Each number is 500 + 25 x the weight over its row's rms, rounded and kept within 0 to 999. Layers, rows and columns count from 0. Numbers have three digits each. The size before them is the row's rms in percent of the matrix's.

# layer 5 MLP up, 256x96, rms 0.231, rows 209-255, columns 0-47
090:476480468462472527495534518472505502508487457471543517521501525519523472523489530490502485474473451499518489488480501523465497472452481451507481
103:522515499498516497475498498534508476538504492523503505492508474509466508537505501504531497529493467510478498513494469555490480457487526485498530
103:517527483508452480507529517548503510529478489508440470486555503503469492495470507516474510480499474481512502504495491452530479519443516497535472
093:485490489456524489418527474525466494523465533492532489507503528501497460501522521509489538518522455495497484502464465502532498536472528469493482
099:473516483524546498511481482530498506542518508544504514530507543480479512501480522481510495526485527517499528528538482498462504509500463491459497
099:542486520536482538520483475512503495534489451485511477462516569518495498470499494516506509495522522512446471489477492474482470507481466490506533
088:526462532499524468511500506506488483464471517480538524524517499519529496527496478530456504554502500497504507504523568487500509518481512526511491
114:530532494474523510459482510504478515570536491519487464491539479512467513519526561482517475518522488496505530505485467471521476501487503496504487
093:489470555491474485499465526533497466477510514502508521489508510497493553506476498463507506490536515468478484481460483522483503522479525498475541
086:504493502537488518464532511454508575495487544489535476526483527517499466495506484520464517484492495477497519473480501539441530516472483493530566
091:523519496520468507479483551525495567465461492477499566468539490476484519546529509540507491468479515498481532498519506498498504451529505494481541
097:524470479511472513506517510487550487542490517559530492488540527523456515465487530507477505481523544501494476429478488499519473508544506482505519
088:487537546524528504489482459488484505496504506549442536496496510523536518517509437472503492469527539469469512471484541483479507490505515498521520
095:503490520537477466487500510486535494506498481532523520507481478478546506508483499493506514459484425482495538497500492562532551487488475481492509
097:493505534509503517508468498497504500524497524460561499508488518512494512497491473509491480512496520509511486534525496521518486562492529508482460
095:482508543491497543470494467493512503463542510489497495527510488526504459524497494497501521525456468541494504535509489512488503499533501493552510
091:470509534540466472499472511470479520503506544509454551450528531507528509500543492467479474488495547512507507479491480496506533493514496446524489
121:481526457516474493503489469510484512529501497467500515486466553512477494516487520504484496509511478537524469499436497481507483504499531523504423
093:544464511497511505455451492553527504479514523520512471468484493482478480451480514493508465488506557478524540529503466500511502465501516482505497
110:540457510524516446471483519448457461530495532525479480490536512462567490478503503513500501467492509481480468492493522524462457521496461477525503
111:456460453484503481513470508490519536505511470481504465518498499503522515491493513518505508480489465494478499522474435501490516508518512519502505
087:501523505460503475552477516518502503489535500493502465482539474462512462487448537488503507482537528507525518559482512490484516516474523503531519
074:499510527537489486466500489507481513439509537489478499492481487498493468535460533573464479504502496521464495486545486511472499505465478520469502
104:521543487477487452521571467523553503471516473500488491492503492527453504499535457486461505451444497513511494498456498487534499517541537463548484
108:492517510537520504469519478462528481498443459539513509526471471488476532457469523526499536534510510489522460518490456541469492474506475497479482
102:512528485518479486459479513491490514538464475500518483510437494466489463507514501467458542476474468505488467526497541531483497486541489534503521
105:428502494485450503497469492515505472535459498469531467485493471492507518494466496508470508497509506541496513512540487500500494501464461530491471
104:504497511505531514537500503494512532488489465510497491488493464534479468509517500520514507548542508461503518509492534478467498539558514516568498
100:493499555506484466497518510505505534502530490537519498514506468505518488554519439486524422462504519507457488553502523505490507483532510510516494
115:514490486549517507493510515513538553507525443530504496537541492525517491517490511484445509537518532517495486493540508442460492479512487478503489
103:473476516476552495483463504530509480520509488463491488484518529544487501439507507456540486519524531492526506511500527524480501471456487547539500
098:457524518507504474499460506514500497476497547507510466481515471492521511508482475481454494485495505500501521508510531517506471482451472491515510
093:510497490528510500540518517493482503472506474481524521532527513500514540511515514474500495455539538493484492501534452506518501534472539496513486
094:511596527458471475525510477529472494482478465510481516512492492501521512510512491540497485552493510493506480474519441517500508531498493503476473
112:495464521489474487470535506492503455484505519508554490502532490472539484459538497458493493510509509450546443500486489484508490499517521451534484
091:554470484538512522485487518474537475502481469465511519456481555512514525479512482483507476483507502499506465496496483476451522525532454485453493
098:489513515506485513495516527535511483510470540489528513487512471497557479484472519475530482503509480449543447527499517516470540471461519465496518
093:485511473492505558546521538479490481513465502474529530497513536494479517557522524523468530508499492467525479498495475502532509512523504524478519
119:501456498526483490521485496500490510510493508522528480449477489511529505501508489461503483528490514466515514531494526497532485480484503472469513
094:459493482489485488474477477462540539502545502495492489529519531504505556494500521499523493455520483468525485437488510473470510501500499488464497
100:486505476539534528513496485469504494556455516492528521527520540519474504501461528512475508499521483491490494511516524513535506502473478474491520
106:484484543534473496500474506481520497498483539501496497488462510493512555474469544420487503507546535481497477494498486543449501509519523503469515
117:488464482467505549527442486497461499489472513474469500478488503505532526471498496489505448504545486520467533459499483456534496504478483514489486
092:510565455461481471493523528462556504515527479460488467485474498512513482510504531504517521470510466530512530496466484482504510460482497473515508
109:454504501482504486516501522511511523542496520512538536496513490475527509491511485499542501507534507505468463505537532525450499497451511494497486
105:493558464541489469511499459525501521456526495455492498484511480472526502509516546517519500498483490516497502433486484477511467502517489525553477
091:520561472497437500463504501473525479472505538544454482514516525468495498490515464422501494487476494452497463509538510511541485514468507523526490
# layer 5 MLP down (transposed), 256x96, rms 0.202, rows 209-255, columns 0-47
099:463519522514500465504472517522479518478488494521455535479494478471514468512516495505495514492500528441511474514523487491508472511559513520497463
093:505463479512496492508506510501478491497506489510453453509482523480467533500525493523513465548500508479446455511535526485504472489456458524504501
105:475526483487490493497477519495500468462510458474490464497489498503460499507512505501504453461558483488529496502545491509530478524486443489478558
098:506544497528519497490447475491485475505440506496488460542550499500507474529509479527507460477493509490469486508530477487496506448506456478493497
096:513496513511436482494495497480482501513521488500509533438504499522463497490485546525510501473492483445505518518506513512549451480486522518509487
099:472507482478435513470454529474494533482509481508477499529500479468514501484489508521529476473512491486483505474561443493494539461482509466424494
097:522502474516498501509517507541491474492512467540494504526492470481507437474506516523481432492486473473522491478495503532519456517506487496495502
101:468475498483510523489527539511495449481477541495524503513511505482520447515501462486464522485490501514520478530507490488528497483500495475495540
095:515474395487472490536467497494487534493499502517509474505467495474504493461483525490492494500490479535528523512519447488526500499518518521505518
087:474498469485506493527466476525465470529517469477506506497471475532459515525541506482535488506511503497530564512513474484527457461525493467528492
091:517528520497510493513505501505520494469509490478519501515477558507528493526489530456493496453515480503462464484545497486515492521489496525503492
100:478515495544536455497474507513472466516454450475483523501475487505525510495516455510512504490489478472490434520489479445498488547481476533502519
087:520492463475460526530519505475477532482511483470532458497490467470461481533500539522476506535493472483560513514532478527529510537498476515501501
091:473526549504527468519495508523489489488435483488484453482549504512496521485509510533515491501533567517541516486514482469493477497476500491523500
103:518485517495469492479533521505545479517489464531457515450483483516517506516522489511497582518520463499514517497544522525503516519500512490499496
098:483497480517488487506534520507464549512518495525483493534512521495492518536470537517489513466553551486477463459493487459509484475455499484459521
087:558486488439539536473519507511508505461488456489519479539448467467488500477492528538528524507519461464451523523502516517516441511505504533471514
107:502508531510526478468558474514528459469527502485522493524511484460538510471507456470509519485485551475475528523490523519464529510495490529478522
092:467552496475506509484548492453510496512514518479495510532459519473456546509512501493524501483501456514541462524489520497492488511493491531502523
112:480555485501499471499542479491530533460528522474484480514469496484491496521456482477526527467499476523493510511469533484519505513516455500466528
110:494496496468525526512516494494490518499482540458542495500529504494489506532508508419480467526519489544537465483512527521546501500529480495524512
089:498480462524533526502527491513501457489478518480480552499489530515488550506534504520470482485460482490482480511494501506474498488513503524506493
081:507482530495518545534505484488465525520476519520528530493521537556508525471512486464508496511455528506486508494484480454508521526509529477521457
106:511501443477477505547488475467523510521477529473484487504505487506478532528497477470463497515497484537470491497521494475528490489469482497490465
107:450511502470508507489452493550497468501474478479496520481525517519512514478463493478542508505534526486483462497503538543511500486550509425531507
104:460531478497448487508495477518530467473452505502501525525546489534508458516457490513529518516471506494479535433460491468486518485427482469540508
110:543523542466497513483479511513523463511444455498444535521514514478473489467535495533492538467518505516514512519536482500517471470492478500507504
103:464502468508524463485486474530489509495529475524495515515476524509470478498438533511481501501485494517466486501511548480490512506473485465490578
094:521504462524471507452554497485518487477513540490516563501502531521488496503479526481504531547473473493488523480496504500533531539474492562491530
103:524533479493499537500543446520467511512532487549480477539508521495525555508494516512497500490519464505517524512468482493521498567508522532504458
101:503467479505509495496541496498491522445458455491492470476530491535468485499477503538454513445473463512531530519526481490488503537517512534508520
099:524511505522521487465530471504494441511466466501515501508521479474522443508500529495541487488514471489472473495484540521475473500471553516513464
101:502517507502481459506461482513552538523496529478446482478533468481530469483477501485490527514459477529499479520495541549493524474482495530505506
102:445493518530505513491459479504522528456497559454512494506489501478510494522509508450453461457533514513510440519493513536513516489522492466525517
113:474524493511529481495505489479502535536486528496508481536547488506511480497469520483475516458497490485549488530486496542499525541468523490499490
096:526478511463457459476503485504521538514508471478453464522521485464497496552494562466518532493530496477523552509523503471459506491493459495506497
088:518513472488576497558468513510518505529483489514486467517512467466478513501489498513485497452462512527557555495517472508542564468504500500521496
101:463508530474495455451530505523532462518545493503492480508438531500508467513459464505532488464504509484494545523489515479459495509469505490506495
105:506520516497520502520553479490475574534464533490535501480558491459474511502480470514498480520480452513528522473478543519505540500475483487514499
093:504500535484495503472507514514475498470460522526501498465460509510526476550499537475454510503495532497511458536495558503521450498498491493464520
098:494504503501471496462538509535539481442490455481504511511479506474523498473494532505504476510502487482520491538494445559484525507523524508471466
106:482454517519497479516485462482511512485477532503512548488572498533502516518522521499490472485441538510556476549520462468537515521522498496511477
110:472517535527530467517525489474489502514506505487523569471505527501504492461491523465475452517507500546518526465496529489509472509475496465493520
097:503503461517491458473536488478466541498500492521507501538501493542504472486498490502505552518482490516528523516417499491500456525492496521505528
116:546515499459490509456512522498484475449500509515503520498495508480536495504482518495503494478500472448438537494464529535473483539498547537463487
108:480491525486514495505531507512543485514552511477533497528526511499499503442514530492504551477485537486507523538509484527521483538493527503513499
092:471475510513507485522520451504520525487562520460489457482528479573498479532452448537509482506519493516554497478522525509516491484469523489494519
# layer 5 MLP gate, 256x96, rms 0.22, rows 210-255, columns 0-47
110:481539491463460475446485469491534482493478527492525476456497495496529463492470521495522531476497529454540524519469482509506529483497500466521464
099:538523529524512490520491467539543507533531505482526484484518521501472460470499525478519486505478493458460473510482494489522489525541519534459483
099:490536509464500499532490466477505493495537469536498514510464487532507493456489485467555540480469508502541486542478531490490514496498513550532510
102:458488496508492541490482545516432476479507521522522528558502516473479504535476481500518499533506535491505513512528488467466506516506480496519464
101:458555484500519497478467493496481490473541453505495477502501472501480503505482554516503478467521541571487483496491490502551507521517490484506491
101:527520501518503484515475528477491502499477491474497500456485489525518543544503474484499526474540518522446526500454512474480523487517453526463507
108:524521504513528538512469470519455465493548479526520520490521520518507484519473497500537458527547508493511506497502458487492457497496510522482501
101:482475505525452495500516491536551475475522465449494480488511513534499518495467492520504472475514443525479523525567517537524472496470494499492503
085:510488525520503541505530440492507531521511524477481513454486504462523501450468536525477497485479511511514468517521539500486493540496541518472457
092:537481491466543504511516500523527511522528512512493474487482469465475488490501465515533508515502490478499508506460454488452460489524515488471558
103:498504551498502487531459477503454510467464498502505538498521554507503490491486455520479513536483543485503495524517503497507501529509521510481489
083:486526472502498479446499489488514503509499533478521516505504521507494531470500468503525459443491519499487543488521542492527485473528537520529540
092:505469492462472482534497541465481495513497537488532526469508505494561481510524484499565516514469451475469498502532501515482559481479479505465489
096:486486519548504493523478483492470519465480515447510477509510517497475486501478487467470442502509498476525458475503496453473477511499513503495469
087:560514522536500462498532572496521447508461516469524495485453537514478525510543517497483486520486464459523492487487521475509498494503513526446484
088:490512467544495519486479505506501471526474538456488561496525516498490519506496484513453496475504481512481535458502518510519552469528543471529494
113:485528479523515525517494495497478482442465520498496524544458490482469536514491497499497510490513496500499419496498499479461475471461542473493462
092:513542494511532483471510502443489446494514529508474536493467516496470518507504459515518467503459538506537515507489527518500469432485560508529488
102:519481524475542510513428480525439499486484511514491527509523505488501484497538473509505524516547491464475501544529473494497456442478453483486518
108:485485506495516485479475478515494563495519469532521474493506509529554495486500454494551472512517495536479508507494548534488483520520420547501517
091:529511512489493487488500536517449493493494508498499514514524492497455459515473516519490537524482504532528507470512487525500516537533531506482561
086:472494479521533476529515557525512488523538519523537479451495511486520501460521501490477527474473495509507542559509503497477510488531531487513510
097:502559503484512529490469535506503548540482495511502523482510525493550508501515494516504503481517506531476476534519523460530530473488500476488520
099:491513556503472504467490497498500518509506501483523551531476538502476490510478495492499469510459457539497478481513518467475485499489479536530499
100:545493510506466495523487532471479481517454491498500516515505482515524460541481481469512544483522526507519510524489519483494517522537517571504475
102:494500528449503491492471502484483511485497473505478486507503488465462464515540503517508474485540508540526552541506510487505478499512474485513499
108:534530501491496491503506477492545489476506468506514475470461454520518462480473471508512562525537527477515480512490531495485476509464485503545501
102:514506505528515495543486514516465526479486521492467484494519456489492496542557514528496457496492527512463524528518519496531520520521494502478494
108:503472489493472503514470475485494506487508548470531479466465526467517526514499438467533492499471488496493495496428499479496477479505467526507521
103:519473500468478447498497474510519471518514517505493489491510510498515522464479541443474476482536501475465502478551509544540469473476532505483442
106:479530520463530544487472468490476496488533537476494486520552474487539545468501509532519537495508500485525477472520494487478507491474482470522473
083:493531498518481502489502485484499537493536510462491495486518465478514503521421470492489538495501499540483467505536510502542538463473493510521498
093:476499521518492503470519486481513533500535510523482439509486500499481509575516527512443499488479485497482475476465477504462501524536505505511539
108:493499540561502514497476495470469475485513490502490480489507524524529524485512497474534506567531506469525520486487524486528464544500503496511512
092:532493491509517524472472460526509466499554525459470492490457500530483533491471519485495444521480527494470516518497516462525464477483505492506508
101:471532512504514500535475501477474509480510448507539530505509493511527524501507498505518532508481477492523435470501520511497547519458505425461469
097:536506474501502470493467529519495468500480477497464520500520465483462467507539503531481511501508487480515478504480490525476528525556494506514505
111:521516518523486513505520504483533532521519483494520493499487508534530459510492555495511504531495493504489498489477491483514495422488528443486503
100:493523508490522518492507542509466448479482519493510504513528481459582466505504518522469493492478547492496490510504518499522488454504478504494556
096:500505520542490493541448487474482511498542482533498444505478475532509537505488445480475484518519482551502493489524552478471474468510488502499530
105:503458547536480509511505506504518494493504508516485469474526519518494464488485526507471474464471509519506507433516490434498512512517473520482524
104:540496477465418467538453512490501507529459494494489467496520462517499492466526479467469494465528502479484492461510483502540505527526485525523507
101:537537490487461449496510494529490496557527473477448544463465517515440491470491508523499492457551501520511497489480521500521458481512468488491527
107:532470528543438518511492500502513542488497476526536452489489474521518493481510453508480509532484503470477497488516471502537495471520488486511525
094:525512526500478526492496465484547492465521499531525532489496534519505484478520478493493489518505491509508486504528495476448488534524488480552534
097:507502491508482546521510502508506475475511481483481477490498529517553476507488468470538472490475484474538487512481466458528509520482482531516526